Each number is 128 + 24 x the weight over its row's rms, rounded and kept within 0 to 255. Layers, rows and columns count from 0. Numbers have three digits each. The size before them is the row's rms in percent of the matrix's.

# layer 4 MLP up, 512x128, rms 0.0747, rows 234-270, columns 0-127
095:144160166165127108120164109090131139151154142153148136107144101106151132153156166121118106121100103160110129114136167139115120092171090134130129150111113073086137157153116138147101154126101118162110089160120123169146115109133143132152123091120142116144151093129160161104118126144128144148125133117110098129176154101175139139155133138160086114137064149129100110181124085139151141119130
090:129116141115162138141124135140120168096169139096161161131106137147121100104129117176152079134111108162109100109092146144173110102103115138132157081096109112103115145176164172129081102122134130138120114119155134121089114118142099144126153140109097124101160115115148111128105128118158114184133155106098140091161112085117143150161103117114113114100115100140138147160149096138118149164171
119:134123134120126064126177120081066102130117128106133094127166094137143147116190126112143123130146139143141099117139099149100124106130121121125126150157175085124128114145118107151157098087144130124084136149109116117124149114174181102155152112125124114124127119162165109085163126112147128139134162089127128150134141104144172101072135112149141121114084129134083125159128097111124124124130
080:173143121140106143113107125135160122103157169127162147134153154072129125128114164100088139132157113128131125133147129132128138119118110120169148096153111124142116128117169111171169143082163104159106168162114107097154167108123111135136100169158170108117091108098117094133154124143096147119096135123128170151143094143132175111147142120155177131125130100183091137136139140138121158149114
098:096124112125142146117101147144119162159074149133138136113113135124103136119130143134160145122069121143136155094126098143129154106093105130162092167136110090095108114131154130117123146145151143159074116116131189127134136115102115097091104092160146140126156131149129137149154128102080149100157147135098171145160084111121114139149128090162132098171116115148159161096108145099145107097147
107:134129150161160129152161107136105093143115117136135150169153115099178153144098157167125116141164092106139101136116129188141167130132139156130056104101118147128106135128115104109151138178131102115110118094133112161146106157132138142119113124162114105106150082125144147146159151152147152133147133153125105121163128170135128108121157131158054141150118147110139104090121155122135152157103
113:132096133112122132146159161112145130138098092111122154123159118172137173125109119176132118119137115113167131086138096160133114153151111103089119135140145139143111128102138070132166131109110151132109160155133139159112096091133159158114143139090107093120129142185153101068093114142111083101151141173144086168137122156159163090139111124124104129124116121133120120135138167118135167137134
119:109156125131145118155116118129145071093171161115152117122129115121115145126122128163103123115109118101145163127111128139155129131143107120138124128102144128164091185121145073136136095119155126142140150104083156167204121162126106098122157129158138170116130106129179093142129116147144121090109110174099153127141068133128118156129147163151098132117104129110101117151139079146122155144135
119:133132133192117116176118119134141107120106147108117136130089154132096161095135097138111088113164131133139080118126122126134133113143101128067104128125129140189126103124166120135102112154116157121168122123091129169165113075144064113107128167173123141158147123161149118120148166143076115115103140122115147110140133136128126111097112152129098134157107172140134147153123143118083122126140
111:075105137076098158162129099139168117133146140125116134110178116134090137120127122122124131089144126125074119165152143144185142141181099111105107154151127120104121085163154123127106145168122098185161165091156161137180135140133109140156124092095099112117147125118141122120149103124119122154155120136143132121127092093134146140120112154122098115124150118108114106163132123113095129157163
096:108102138102133104164108129108149156112114131149125128121166127113118148163152141121121095125146113140127156103128185111151191117130108134154124119101167174132170123125113087085104134153102155134114126143099122150141086110160158157085146068102134126160107107168146126141064154120095151141117136141145110137142155158135109151124063163144120150099142143157102123147134124141121139132120
091:135140133157157081146157118153145079090164132132109125140135140096134128134156121107101123179110100125126078102131120079137115171158138089142107170119149171133112109145107110090097108120095107133112118105171130128121157126126142055116129096138157127133181105131158143135148150140161119141117160153148095166136090103104095155151134178138116138129132130151118107122109128102112111111118
101:117114094096128097116103133164152108099110122102147110115141140138113113120118140147091149109122147124151108076146131112100120145119153170147154130183097119162098143125129160129048088143136171116134127122126138117116159126176176157121139109096124089173126124091110153134133121169132108122123148091160114122147148099162139103108104118140139110158135091126075171110128149125138109147153
093:132085125142170131126098143114112098137151143119114111142120114108145108149080126103072157171119127129098091130082142110149141147111107130098169100073164114144166103138126122120116126117122103126088085128128123117136133058162112153132131110103105143140153126137125123143145155118139126157103059110135095108143137147107119108131136171099126140160123100096190107135118096105157111127121
104:155138126142102102103125169152159136159157132155116163123161128121121159084095116142144135089122119141132112158186153128105156134084148105150114117138124100132131121154113163175169089145139144129134133104113142106133107132124139127168148151123079111103168143115132108150104118097161105141144144181075099122136144130101105115150118127119119087189113079130092110131145126118168126111151
103:125136112124095108127138144122138121073135152151126147173115149100096143130122143143142140091149164110137114113163145107158139110116100149079122133127141119158125133140135125074113127146127134081148099158120083155122068116134103117159119110138158099121080119133127090163188084140180179116111131151130140136087145135141128105127100138115136117098077088149115116125135139137099084116138
087:160097128134100132171117173127088114093109127202116097148131103124127073171176172111161127160146151150127123113143140119144100124133167119098121188141083149095116099107116155104136114120170143113153120099179118141111106157087146144118139135124129122117121137107107132121186141125099118115139101132107128127125108137135139138118180130135113119114138150169111118130132136146148178132132
108:123118136153164120133144128170127145117137138154124128145154171085109167105142139166130138114149136125089128137115148105099101106117110081145122130120151113134173166107119110114131073136117119165099064152112112144099150164111159147127138148167162098099131114152129080125135141065128118168169121083114103120144129166130157107107131118164118140098128117135127156146133140119079155130158
116:151162150145114084141144068130142154167135141141125171129190125135099100119140159155127068149144132084133151122143084126082151122115138150124144135143137126161186098110147135150138131074134156094130102119153130140086108127146110122120130151122118114125132132082146118190142128134102152133081098088106117126113135120123107108110107114122126105125118118128121186093155134123108108149117
087:133143122068167140117138117160157106148194131087111126108156099097128139110110169128173133188134133120136120128130110066089142166136175122140138125087176100130116105113126122132125090104124126129121097140117120123172127132108114064138137106135111133132126099129133125149117124093139135113133145129160138116130131139132100159161161116127123108130141086149075125172103155137114151092153
111:137143145124110138124092122115142097090172130083140154123117184144103134140160173165110113140129095126154116079092127140125090165193126123113098161147128139107152102128137111151123123134120160131105100115146129151161146113160106124119113122110084168166129132126161122095167143157103128162096126131118128146154133126146096153132171133122127157129169139160137084133141134088088104096154
114:133103094133116113115163115151139148100173156124185094141161153100109110138119127141081103092126141128136081170104131111138152128110086114108118111155108130125117115072136088115158094112154150106157119151145107154132105139113129109153131179124155135171159133124100161146146135103115115114144130151126148153133088158151137113115149172104140120095111105161075122150114124124086088122156
099:122147137121127139084066126122093104136135123104106162141089099106143189102115146149121089108149110091142104136122113134158116068124149074126128167177138129123121089108135119140131139108105125086147114102121130134134131138117091135106133082112124107123144151090105134106118132150165111149176122162130112106109115092130159142104102195136163139140112131099122131172136139109162119123108
103:194098140148140106156123107156132124136162073136106104089102145120051108151130154134104106138127093143132071128104129141127147143151134132122132118120123107145098091101101137115109178150080109118139148112133151144161151098086119127169083094146128143153123126108117134126113110096145075114117108118146151133144130089118124148114122182144144131087149094120131130099162124122135132151138
094:145128157142115126117121086078128104121126132161086127158170158122080170166109110114188180150109116143150125109148122162115118141137119114093090094142133102126141132118153165119155117139136100122180133117140122146145157132129132098110147168112140136139157146123143140113161123152127137123120114152118151117068176135080133130119111094099086113157102101152107146142086119140116101148166
093:118135130121145076136107140088128096099092118068120099108132149152128107119124143111127115122121085138132151119107139125144144129150098117088183127088101142135122101092092130133177124143158150154127156149116141150129095156117153162145090080140102152101103126116082133102155076116116107153157157171125122160105083121113125140094115130099148115161103122124132115165121152081138149118136
102:159156124139165126096083157150149152142152153137119107083124126125169091133167127078141136131130163135120159113131101130118126092137141125156169106168148138106125150122150133161129119099130121103119095131126105131148147094139114082128102113170109138088109127148138095097164115117107175098139064117140102134146143138097104088111130144128140062116134152148116140117122185116103140103145
080:067155093111128096149121087161143183156128141108161137135119129117111149126098154144143156159144106087121103125145109131154129114101156122137101133132105114105083176149149134127152161121094094143171111120096128142150106124113121153136088107101107129118139123111145135090127106123105125150207121139151123121101140075137139155122141125111137107170165086116106147137146164124124148109087
088:100106131125078141099154153089121151130069105134115150128121109188117155093126103133125118117146127106109127176191124100092122139090097081161122107131141119111114104154141153114102148132159118148123154180130154118147128117126127127087143142127113108118172137150172149132122118118098092146127125092155153114115098120082167123118108140117132147114130103087118148129115096133153106179104
107:100153084099117126110145141091162123108132165117142136119140167144121141155159128143106148096099100136090136154113109071081156135099118163141086114135164138132134123186135136144162147145149115131131141131109150118166116148110089156149115148133138150150137141151109093150108141160120149089145123150098106098169097100116107094157137134140105155107118140145094134103161118070175134144103
094:124127150140137152103113174148118136124063151115097135110137117139130161127136105094127181136141124146105141125108160122108094126126121094117139094135104150091163111155164197103128110121134169106081126151076128150129154136129138149163152128113126131112148127138126149088138129111110159120088132078183131138093108114183104144112146100125125099157140133106139144138106122100156129086095
111:133174164131132156136142140108162116122118125124130167143135082146131119121122148113095111114117110130157145161159147114144123154157084149124103110139101097109076109126114110111121123097115084138159152117119143147122129137115126165118130099138134190151105107146094076157133172147154169133132105154113127120156124138082169132148164152186087129172115129141118079120153107148111155100111
096:118072158165131130109125159131149093162129107141077137151125123142122104125118132128119162111099165120106115084150124129125117138151179132084162120086150115133119113145183130099159131148174132128110125144076107115137131125128155171146147158099132129138118166144124152170151123115141129161131141058127126112114141117082134158081139138128139143128149122172141083113132153168134133113163
080:088129113139160102124105134123172084107118145115173102156148160096101142142149092134101169147129117161171127129133106156138119166137150099084176139126132143109139125093147134103134203139138113125128141104143126132159084132127145134128116147172087100141130152117106106113128161137117113121143126089118126172123154141136103128108108101131076153133112136158103141126151096168096088130163
105:117160158177097095152128153118115091076112130148122069153126135128099127110110096140111168128121110124148147120117124144137166122121102110159097141095099130145154137130145122083099138131114146131121146155132117143162106206189088125111111095111114105115139151142122130191110110145143113160126144110140122113147152097145116137152139131119090123117186144114116102133113142127141083104158
093:080128158124101173165150079115149159110159137105048137127099126118121139125124141132177181086112136125169138150161137121129156147171152079114151148079132122140135091142134085131111153117081127127144094102120133109169144113115117111071155121114110146128144125107128115120152149119129152141125141159160144125135109132116140113115138171176135137083124126116124115140155136132112107137116
120:141136090137104149162139149149168141134140110119107125132112127132140152121129150148095116147198103157124138088087126159129152099155088102092120152149167126133121114131142105105113152108120141129138135147099164151172125141147107119151064124131140109133134106141110094156140121138118100074123142138160126138137110113159110181119110117162108106063111110122112102115116111125077096176159
# layer 4 MLP down (transposed), 512x128, rms 0.0749, rows 234-269, columns 0-127
098:142137112110151121104128117112072096151124118112132096138090170152096106067124116124116149161131118106161130132158101078164110119101141173111114165154124091132135126109125142136114130110124165153161099129139151115109102114155107117113092141149118106092174196135156127153132150162110146130126139129113114157131143098137132130132165143110132186128140134084095098137156110118095167125148
076:099100077146129143103148158121100066158116134127083124142131105122122104123093141106126140120115123087146161123113105108071120139154132141145121147128143155124110152129115082101139133107180112129157086138089081103168156170131137097101139158132122117133139132178101183140152091086132109114124094102165098149113132100116125139124154132121155131131142137119094099098143143130114109141094
118:153120144119159143158183108120134138138143133105125111133101144137155118129160141161155141156110130133088098080117121204132141154108159083104116166109160171139097189112134123133135141100142132152099126111115132137113126127137165134115144125139101091128099083146131081073097148130133150114118113137105120154109100146113150103122091133162155133105115114146100082126105186141136126125140
088:127115120143162092141157125127116146186084104149094142088116123198130120125147102127184153078167126112088127138137137138137144151136095149111117122133154138151134118171148106101077109131151136157137146134145141127104097167164147140108129104116111141122132123127143137133108107102153118156129131131120123112139158094152126105120126133096131133142129192131177093101091152146140067114093
093:117119133091132122166124145157127172171113130135120092178081139116126157167122145138140110139152150137098143154102127163145142176111130132118102149127132121142122088147110178173111069144110150118073122132123147122130127172147132157106090153133114152114121129100106154168146181130160138116092149127097139127117123128135121151124157106101121108109169125123144126085162128084089156154140
108:111093087119125174153106110147142127145119133132128108127126137146128126117202127111158143130100118094132122097120145097151172097107119115141143135147132149150093143125105128142077160122106138135157091185097165160156140144133112102150114142118099133154111110116109149104132128098115122112090133147090135121075098134132136103146062191150151137103114161134122169118095141127133141169131
110:129151134131136154097163106116085130181122177094112152117118095135131154149119113088131166164101113124108089111127105156105118127154147105124108144131150092111120126117176079119140163137172128121098151140160145152145152095111150120120092154119092133158099109164162096111116049148125119144162132127120150167146141155110135131118108155141102148151087145118133133157129135135147093111143
116:117120163114149117132116140115149152098161126176168117103136084140154147151116120133137090107103129140100168175084136118098157147133149139108121136135102098165153144144136110137138134125127125144152106112166168124140130157088079118133118147154105156136122133131180060125137168117172152101079122107121090140135101158157106134105150114149173119119141098146148118131168102142164137116136
119:129135137090119111144124138098132153117084144140121111164141132144114160139122093109123176125103168161172175126140155108169089132143180147113106163100108116123113147148121133127062077100132108164116132110147141166124127167146135145166175147103095147089129143102157083117150154143102135073122115143117109141093123138092158129142115155143136125121135161146148109105125143118144109123122
109:083103134118110087135125138154077114084112133123079159139116165160121103126116123155162105101096102135116156124109137087137132131150116148119135184116110112153155091090109140112097102143107112115169112112105093130123094167126161113073129128132122146116109140106111164145101124172119129157113106126122137078139128122140104087147095114093141155151127142134114098128108166096181130136117
097:128131145126146134138102109104164136134137120088096132138097097149121133128105129099120157128148155111117146123108159115062144179143113133191152104127161130061129119142129091117143154131118135128129140158112180131116086091106146138127122132120150131125102113106142174107139128160148129134163130105100102108085081081127158108112101169155164117143175126130107118144142139112165116153091
096:125126114126123096142135115120165166149111084094133161139150118116082187117099134140186156135136166159096154108126157141072085127175127154142152128143101095107137132115120180148146154126149121137148132157127152092117113162158131192097132147140124115176103114113103092123134120120094134100155160111130118116146111133102136097151090101140122134114112136120121152144131094113119149101145
104:149090121100089137152106140109110167105107150200128118118138132143146154125141084116093107108119126136098150170116150127135121121105154160119127136096147127127142150119114125141142098130109164148149150121134093113135119139088125116144092119126146083151111143118127080103125104132116106156200102166137090122104139122148136132084117139130131178152168135129095119144151082087136171089151
086:101104169121130108118095148200145150171135108142134147166069164177102161120124117154124095162129096133138097110130123142156119130138127104149126085168120172108121133111132146147138126153140137154145146142094141109105120138095147139111132117140142075123093139084116115119112115130137123115105151125112172120117113131164121133128130088104100112118154107148103111144154114122044116119158
100:111171091089127125133106117143127145135109117134135100136092122081118088181140114126158061131142121131144136152180106140085153107127164138103151125108142105127114130135088124106154143098139138135115155133129129113177107130132133124152173090106145154160127085132146119068100156095165109127107115099121093141117160110072107133112106158125124127159127107121114082163127138104130111119141
107:124096115093131088166171142133122123073128152116106090128094143181126123080163110121097153131153156123119123124138140141134131147112130115122104138139148160134126175134112134142098116143085138154098096158113107145074105056153101154158083129107168110121126140130179082138142145128129113147131112088120138128125105123160159138102112071102150143117110113105144110141130153135134117113138
086:113172122160110129099129109116157129106141141094141149130124100157102182117090114124160078109147117113120144137155174149159103171119118176140131122116120108116144140170150117108120136129139088146115092148072130078161130108132104105142100145165118120138139090157119151115146139094129098102098124131119115081138161082126101127145090139111140126110122138102154161113181139100149119167122
110:163151124149144135154147118144109141104136138097148114105096130101114139150154149085100144122143157126169088132115149160143076093165123128158107134151108098132162127138156171103112086169112135139116065147088144142103132135132144075112143116118142157097186133095143093124167123119125091116129150108112114111156085153106165153143145129137122153087110137125126130153145138106100139128164
116:110112097093109139142168100121165076150140158126135124133081113153106166113134184064134082144133126148116091138160108123080101109146145106139118155135129132130102164148123147135155110172094146155111093139115130129126103107168140102120101109116159118105101119124120181166155104143110096119104149129108145109128086155115111156153132125121157114095114108104136107129170124114131109114163
091:135119113137127110164144125103136156113081135188141146122159148143157102163119115155139042077137144184092130116113145149159150094138111121121109131121124121126136098137110140146126140127172143129143144101128121120096094143126150186116112133084144078132120137112133125164120149138117119162142130116099126142126087137157139142093140118114128092120140132107122125095162131152188074155124
110:118096154102089165145136138114114128107143094128090152131129183151167131139162104167116117141142140079180141138146161134115132135119142123097140152077109176139140135132115116159103160147150135154110100128125126119105194137143100108130129139129122151145128130127096112132187134140110137118111121088149168148080140131125156146154104142092162173118171144129109074128146143125141154131150
113:115109179154144128123157109100136153110136127152093061114117129108133116122110128126121133131154127129139160114161110093135156127188125161131121174097166182110139141143100130151114136123167115104165107149139122144149127130155084168136160147106110160156146156108121123109133102174141100136146115107132156167168142101125130161101129191145135117097127129135139127137142122101065158137121
105:104152094082142126098172145139153135183134126145108134156122125115150123136130131145098096116140120104131119168078113117108124151110108105143114137146098129101148115110117103088120134123183142189103108140157104116070120121127167105150113122101140088111145157118124179121173120134115129129128131151185109086140117136138141113129137159100127108147137181133178107110113153102100098126148
105:139141170109126117119132164138136165128115158141159104135122124108173123154132150113124136147118129120152128120194159122138135107154112133165121114160140125097159184142115100095107117168118147129136173095089199081126127104122155103127164118111097145115126118101118101134131142172138143150121116152143072107150091130098106154148103121115114077152140131142110094153138155124105123094161
097:134153145139066117154142119148113106109134166152164128101124123140156087112110119130074099094136109131098098140122111095105098110143106152097140141148151154131105144125108105112121126114151138112149123130113148134120103115102092131152131113076143164177093080138110179138145178119135107117111139109142125112145090149160140140093155173148138138108102070132129142083133112153133143085102
099:144134100126093138095183085156135145129149126135102148163126121108126116163133092119173128165127103127107146153153157123126095156143181132149093131134138106136127148153106145128128132131089123115137072137134116123104129075129103119088194120152172139142123095139131099141166167150136162123094120124081136114160129139141169106129118096136146133083125105123171096114166136147118132133149
109:056157109150095131118114104131123143123108115150130127099102113144152135149145121130110146170167155135110097097140136159134164151105134103126162164117153102187163096163124138151156090158140120127118135096148163094147142133160130113109131172127167107129116145149138188123124147093131146119128114090117118111109107089107122118146098146135163181163114111112124151103136091129124138173117
079:157102105138112107085142135094133129098135185104087123098167088120162137103103121098109125091123095164143134133104112131131145138146154125156115154137132164156169165091127096155117090097167107110115090135121144121157183098139128135128142146123164110133108142117116119105142110156129122143051116141162148125133162143131153154131107126151142098145105149109167120147089114163141138137152
085:105149123163115126129087133142132147121156124089107101145114110081110133152136105155118151104112090163125117097110137176113156061177117167090134139146100144150117114106143176149146141130084160092120102106145104138129124131142138152140129105140097124115120122122107103157111118094164123117122183121125123115135166164142077174115142100133123075129131131164111114134103134127133172116164
105:116122116112119141140098129117155110120130101167161109133109108167129105132134079110133116109115110170103166130145138077060110147083102160113115159132135149112086090156134151119116188131138118143106123127128113147145117121131075121114123155140156135108124088130095094174148089102151146143145106135096137103117104098143127102111100162132127179098103137132091164109145108126116117120089
090:138155183113089129099137076154166104160100149122135129138056125123127110140143134159122125187142126143110139153157117138129160123132135133095151105114123119112162126134146131120081102161109132100088135110164173142101120089131125118127074134140139158113103122088101111097116137166130155106115137092097121112115130153148112146117176109140136113141120145107077108108177093121109142138130
110:108169159129100125157130135091122093121105152117110128153143133155125111128145146138100183127123156124120141122164154081119109099161095163153114099127126142116156125148158091099119121116165133189115102086086112135117057121158130171146096164153104144131158155102125149097142147130132102129131118129141100105144146093155136107165192125102159110150147149132140113115118139149149126120144
104:120095114124128124128133124141094136133118114139085098108131175165176122130111142124150174142159142146128142152128092147089124130128076117113096172171104142131136133161121092140131129118139125143148124135126161096143126137123163106109154115136160149135154151125146151100105149099117113101138090191131119093127141110139131154131181105152150144153192117085099133124126112121082079164166
079:155150146151095115099183134106086148167112128088087136112127106132136106120095137123124090112146122141129136158114169076084116145112116145182099144135158101131119123155127137137106138056101110138144102111115140111163161143104122083103144111055149116136134095134149132127153109123151125123097125134145112130125111109146152121111134166114163131159100151101146115127175159110130153144137
104:124115142083109136107128140174119143094134141141130138135145108115166140135116087133129063132141097102146155084132154109166125141152156129132147111143150086125134136111140128189114148153107127107062064132118110097119157080168126129123106145136109140141101163094130119101143081122122167138168129130111148173174163145146137134111136123142106153116119140100145111114137093138127125088131
095:141154145133101162155153101129155137164095133139137126111094114134157140112097142068142133148142094162119142144110152101171112136128122137113088094167146134120111115113108110180151159117135084133115143124120162110138108114130167102140156143081170112140087110097117141167143139111125116128110145094115100151135060105082106144156102143154148118142127146146140116083111105095144152098140
# layer 4 MLP gate, 512x128, rms 0.0748, rows 235-270, columns 0-127
082:131157097140138126090142146155073148142167104132096127129119121120116112108116125120138124119169099126146143177130105137144126147132135130148175103134122158099149159124117120105123133098157076160106082109118128108139145143085112118115117173132093120094117135123125151149121167060166103098152086134138110156127123133173126147103138125123138084144175156081144119155166105126112128083114
099:144183141162145140129087133145126121120096124115161145136127136086204143155129114099145175124138150129100118108138128159133101153124122140147135126100133178100113145128177108138157158115120157130128121137160131155169123140106118149154137134127131120130085078168110107118076082117128155068136148103119166126120108142155089099139107143145125105145120167123140128147120106131087097159111
079:138143116123127156101123139151140110071162168116160151160106192079131145148117146166121113145100146206173145118132106101135118117126146112135116141137080132100096118096115135149167121141124148115140140171130103136094137092092132166137109148154132103144145116138106137122159172113093128104091122100129118122129109140089136129127133124145136144160122076139092182130129147117128152129150
090:130085154147125105126126109149155122093168125120117112164098112122142108104132157125120167096114139090158114147135117130124095141109136134118142128119130138138134112061143120104098142129097118084113153127138134101192152123115174121140167146101145147115138106112154144067140090126161099100095076153145113145119122155188113116134169179085115118135096138129127125142142101150117162114128
103:143113130092112104136138123165170120128120151121145089141123167123135097124154141115161125142203200123118051116102113126128146124116160160121161141183117109115131167117089100125153110113153105130168115135135134123153120171137159138147111158127117117147106099106138140125112066113135135108178120119093150131135135121145111108105082134151150125119118112166122133163123143108112139116150
105:104122121114088122150128156154116074146132115133134107126115129123136169158097085132171136152141128064130158137095121144140098137111145102128108093141167145111111141085172096074124136118138121152068125134145127091171130119131124101126105125127067126122125114130187110116124097150111139110107110136165137157131114132112121148101133173101094164115088146161119124145104121150132116167112
094:127165086117119137116145108137147092132108141111146135151101130083103105085177157130110155149168122094133096142143142142179120097146112114115123096099146122105082120132142136143147102171157173155144144109078133162195158115122168117129138096158121128103146106121153128113109106112132107071129109143184144117121113115083142124121141152122085129114125127121142139142132135152089128141104
117:152121098142135159131114151143166100147176112114124198170143136095136105156149124157154140148105146113077117148118116138168124097130158137154116136143150114129108106095109142121069113130100184140152082114109141147143120090131121146174089119145152117111143131131135148105154065135140136163124120153142147154159123126141072121116121133160127125130085139111133105132150114129114156174126
112:141148119117130116157115143144124123146061140129154182140131147099118162128108110125126132155130151120157152145162110147118101151082117128092093102148096138119114161149084105132119138127110097123185131131124155126147125112132181103130147100131110174103142080155113108098122107106152124156157164137140115106106115181106123140142115105137114128173143183123107106155083124168113103092128
090:109134124127112107119070151113155137101111105106140126130126119125078126163132138151158142062140150110130144130146154086126140124100120105178188130080160164096149097149103107107122143119112135095146121164118129122134115122116122071132151119126095133130140109142154156089090168139121115137148170147143104136094078124137127123120090145126131113102152103104077121127125116140183143150109
103:114128103116092200132077111125088160158158143141127145141119123133068113096143110126106112122088140163139112108138122139137133129137125198153151139110131107071132117139128151138117156127144082129193098187161122113151110136120119167153082167155152121121116125159118122097100114145121095099145099132142121107116115141112093124150145106146133105113123114119134117119121116126110112158161
105:127156103140132115090078162165104112150163123098142105096120133149162123103118106106160165135133136137110122118142145179131097136088118137136121135185161120132147123084128091139075143150140120146097105108157144148130132099131111140150149141105084148089135124150146125123110171132141110126184141131147112153124074118148091132114106141101130073124147147099136091124133136122170085103143
089:133116147173150071144139107122155116152115150113156147122108125113108144153113155168155074095124120120156141107106125167154108123146140097082121112096129151137147172118151148157103134135126091099156132133134145143092134106164127086127106124145126089135101130128097131093077138107130131145135163147183132147103144173165180112116077124141145144117121122084105124132168142109126146121151
099:085106130101103150160124118121113138122155151098110149118101144095238140118132089138160141092126142131106103111129111133119134135097135106161168084124134125142079090113163130148163163146128132119129142142140148108143133120122119138111082137101119120095131128157112144115113126118105167178151124144138100116127105114117127087130126150142114120153126087089075071135123152133105141143132
107:142064089112140136173117107127117114106074149091125078131109146136120137090128140108150156135105116139130145118108091123133122135124166117157121132133170128144099138121098142113137108128130124125086107115113107150082118130123107177135149142104121133099148122110195080142118129141103130145141097085129092132066123114150149135123105105110122133143127188182147096123118164100137128160137
086:142074134136125154130129138114145117123116090160106128143091125149114085157117153100165098086120136116146132106121136144157111113068114146105168121114126115127131140099129110105176106073100128143126140103150100160103115141105101138118140104103104107165164130121130125118141152137082156138110164145161125091090150155139137131106096180105139110119163147121169138122124117096157123198138
110:074109129102139110131131159128187109180117126143116080157176152146108125147147128141148145128151104130136146095124130118105159158108139173145160131159144151118102140107124096129167154103137127104110135158126058134155167142126139118130154145101132120132091115129153118157130133100149121117175106132126132108133155105153105102119153155119147108116144101063122090100172116163101111151117
109:118076087054107143142133118148153097117129090092135094161093133145105167137101125103131116112132149161104106128172123106133145121117148115114125133141151126119068154164124130122099140176099092143126122113109105132161102155121137152126103130120105090159119149135106127128113135096123121132144118153135134088095053141156160104134132110080151130124145098135101097141129111135148149094155
095:114136106177136117175120145140099147117099155107113155131157151135130177139122078118142105108115160110108155175169139148150111140135116156130125163141139134101130156121101126158144165090147095104131133153152104130117147144176155162087147123046138089131108148097152101096139137121159133146129094090103116132130126099121142090107123106137104163141127100120160132090126107111127147111107
112:125157105141118114158094092136117137153136131142153141110145111093168141094150132115156169140144153112158151192138121132132142142106136123121148095126119131156096172130079149119152113131111139092138119107134070092143141177124150146099173121109115117118120148144108111094066117087162128142195147098123125170119139161090116104157133151128123103112122124098135109127129118111093128104150
113:128117131135160128125164168158124150140118135144099132165087142147122118114168123156123125154168124125106124119125179155152112084148161124125167108103133118108098152138126158182135146120170105134111166121170102155098108142085103129129155109146101151118104124142176110102109106139175157108106118132096111119137130142145079154168125119155089143126098104116165110116092139170147127107093
102:132125164122118128110155159119134150133075181127120116165110121122115117131138123073157126146161157126077147131090123103114116130124166139107134093127117123101114121111146160126153134100163121099162073147155137164175103133125144126158129117075087094181121121144160165119120069124108139129110114125131118068130161091109145146124148133124130124112111139121170098148143133155100149121118
111:131131132137134126129134132107160116109145161106111117133157124126124126114162152099155124095135110122180133121152161131147102097142125147133115128151120095077118156131149123146117096178135128161121141078138145132139102132088140122137141171098108135141106139161134090169092155158121163164114119095122103093125115163105096108152144105126150117130100149139143072111159199149056145128138
090:136105155143163111148118096098068130144145109106115135134136113122093161165115130123161139139148163147149110137166111145158183130128156130137060149106119114147136125154101112119167159138119108118165122169138139118135172114140169111123162160159114117104188099112149097122101112160129134117143126144083121152112144137134164080129091098110109132152133107146093127156149121119119100148161
098:132122066137130103092130098154122150131109146166129121154123114054104124114126145143160133177091127154153089122119158143109121155142136125111131095116117099131099155147118100143136108142144102153150076127138093194140106130173150145144106135134153129129129122110153105096115117115109118120133128175103134091172128179158110122151133069127180131147137144145158110132133163142140122120137
113:132099090136105146128113146189112133163122136112121125148111149110144135144152176134136127099134104101116097176118107143101165125110079126103135125127120170112157135140135150123131139118132081131132126131128153149210207133165100128121109157150150134127166135129105135116087119135137183111141131163147118090135158135107107145138166121114130167147131105115119090158166133136122113113099
078:091122115139115143108121133099128136096149139093097128112140106089157184135108125102106112129141109089131071157144086129117104132143120116141089170190134139158112092113141106098092105112143113175138089133152136132123163108139099114114163146131110107107101169101163154107135115137116113149098130137163080139148111125144138151122127163161156117112177134118144134167113119179131136124152
082:128108159088144144142131104173121120086151140077103100134116110086177134109177136096130155163114138168160131127164139117123098115111138113112126131143098158138128112129100155115112121115115175115143118083123096144137140149116161122146121155128134077127102106086098084118159145110129141137117182135154123155130130135115095176093146118150124136098185117157111148132110152143141155158145
087:140103135138149123151103103084127147139145130119148152126133120156158124130139131129154185132184125144113139100161117091091080135114111139125130130135166134110101156100140094121114146122107126115097122164140125134185112120136147115111108114133130142127138080130135169146136131135124181091054099122100149149110178093113102138104100154162142132166115127090105146110168115094110095149102
091:130149061149147131141146150126112145092129139153135125111147109114124141113152177128122130128089148099112152131083110165112113161139140153185123130128119150120085164090077151165188145106135109120165113157085142108115121137127113091103124117122141106093157118127117117155132104115140133121174098125135107132085117096106121108116126118102085103081116127154131117147118165140127169173111
108:122164131131157144152122162126143096116119112044106126134141119159069146148097111133137103137141140118154124159149141130140125157110110136125130122111124103156087090143158116115170127132124090104139148172131147118174119145097126116116147140099071143088129123142114132158121163136124180114136142160117131143140140150108143136118114114134048132109135156110048123152126111145133113115120
100:120145139158108129073122100159117146117162093161158214115108169098119132144129116081119180100121153127165151138146125127128148106139136156149134135108087150165110120096134126125137134147066163086135121092123121144156129098145113133137130114163187115132112090137141133140121097123134159145141123115138132149136112149157153144119138145123107156129128118151098153135154112167164094120087
079:102157141113114122102131103118114124147180123141126183113139131139135133107118156097071129134120098136175131115110102163160163080117114127127119143130084100129097141142128117107122161087129158102136138145111126155120142165145126172120144129111145107144130145150114068077172112120145161131098144162149160108102161132151079151162133139162103154120109089152096145140132154152160115140111
109:114150167144117112130096113107159136152131135129106139130186132108137136150153149149155143135140135154091110153109087151115119123080147101127107102114117158118119073120192134105144121082126104095192166093162106113146124164118139128140159147107123128116149145158098173163081167118123100143127139119160118131088113154129121152112119142086142107119108095129141161135122142108115162103134
098:122146116130107104139124157121150155146106136115088162131107126130117101183114110115158176117132142153148158157142170102117135127159108115102170132104157104137144148126082144083106173166114136132149095102108115147158135132118159114140139095157107131158145122154086096106104140090165164164132136137144136107170165136106169153151132157092152107100140141106122126137163108129115075135148
107:123125156162152120127088090150046140104129145127139104165132140127151082128124137102118136174100109091132106130112103120142116127128116126143130124149125100144130141079143172070110128135120160155156153123124175171135132130107129148103122129101121143098156125169158115191100121159170132063097138127121122129135070128099133094116121144137133137134106155130112126108125123144157142129154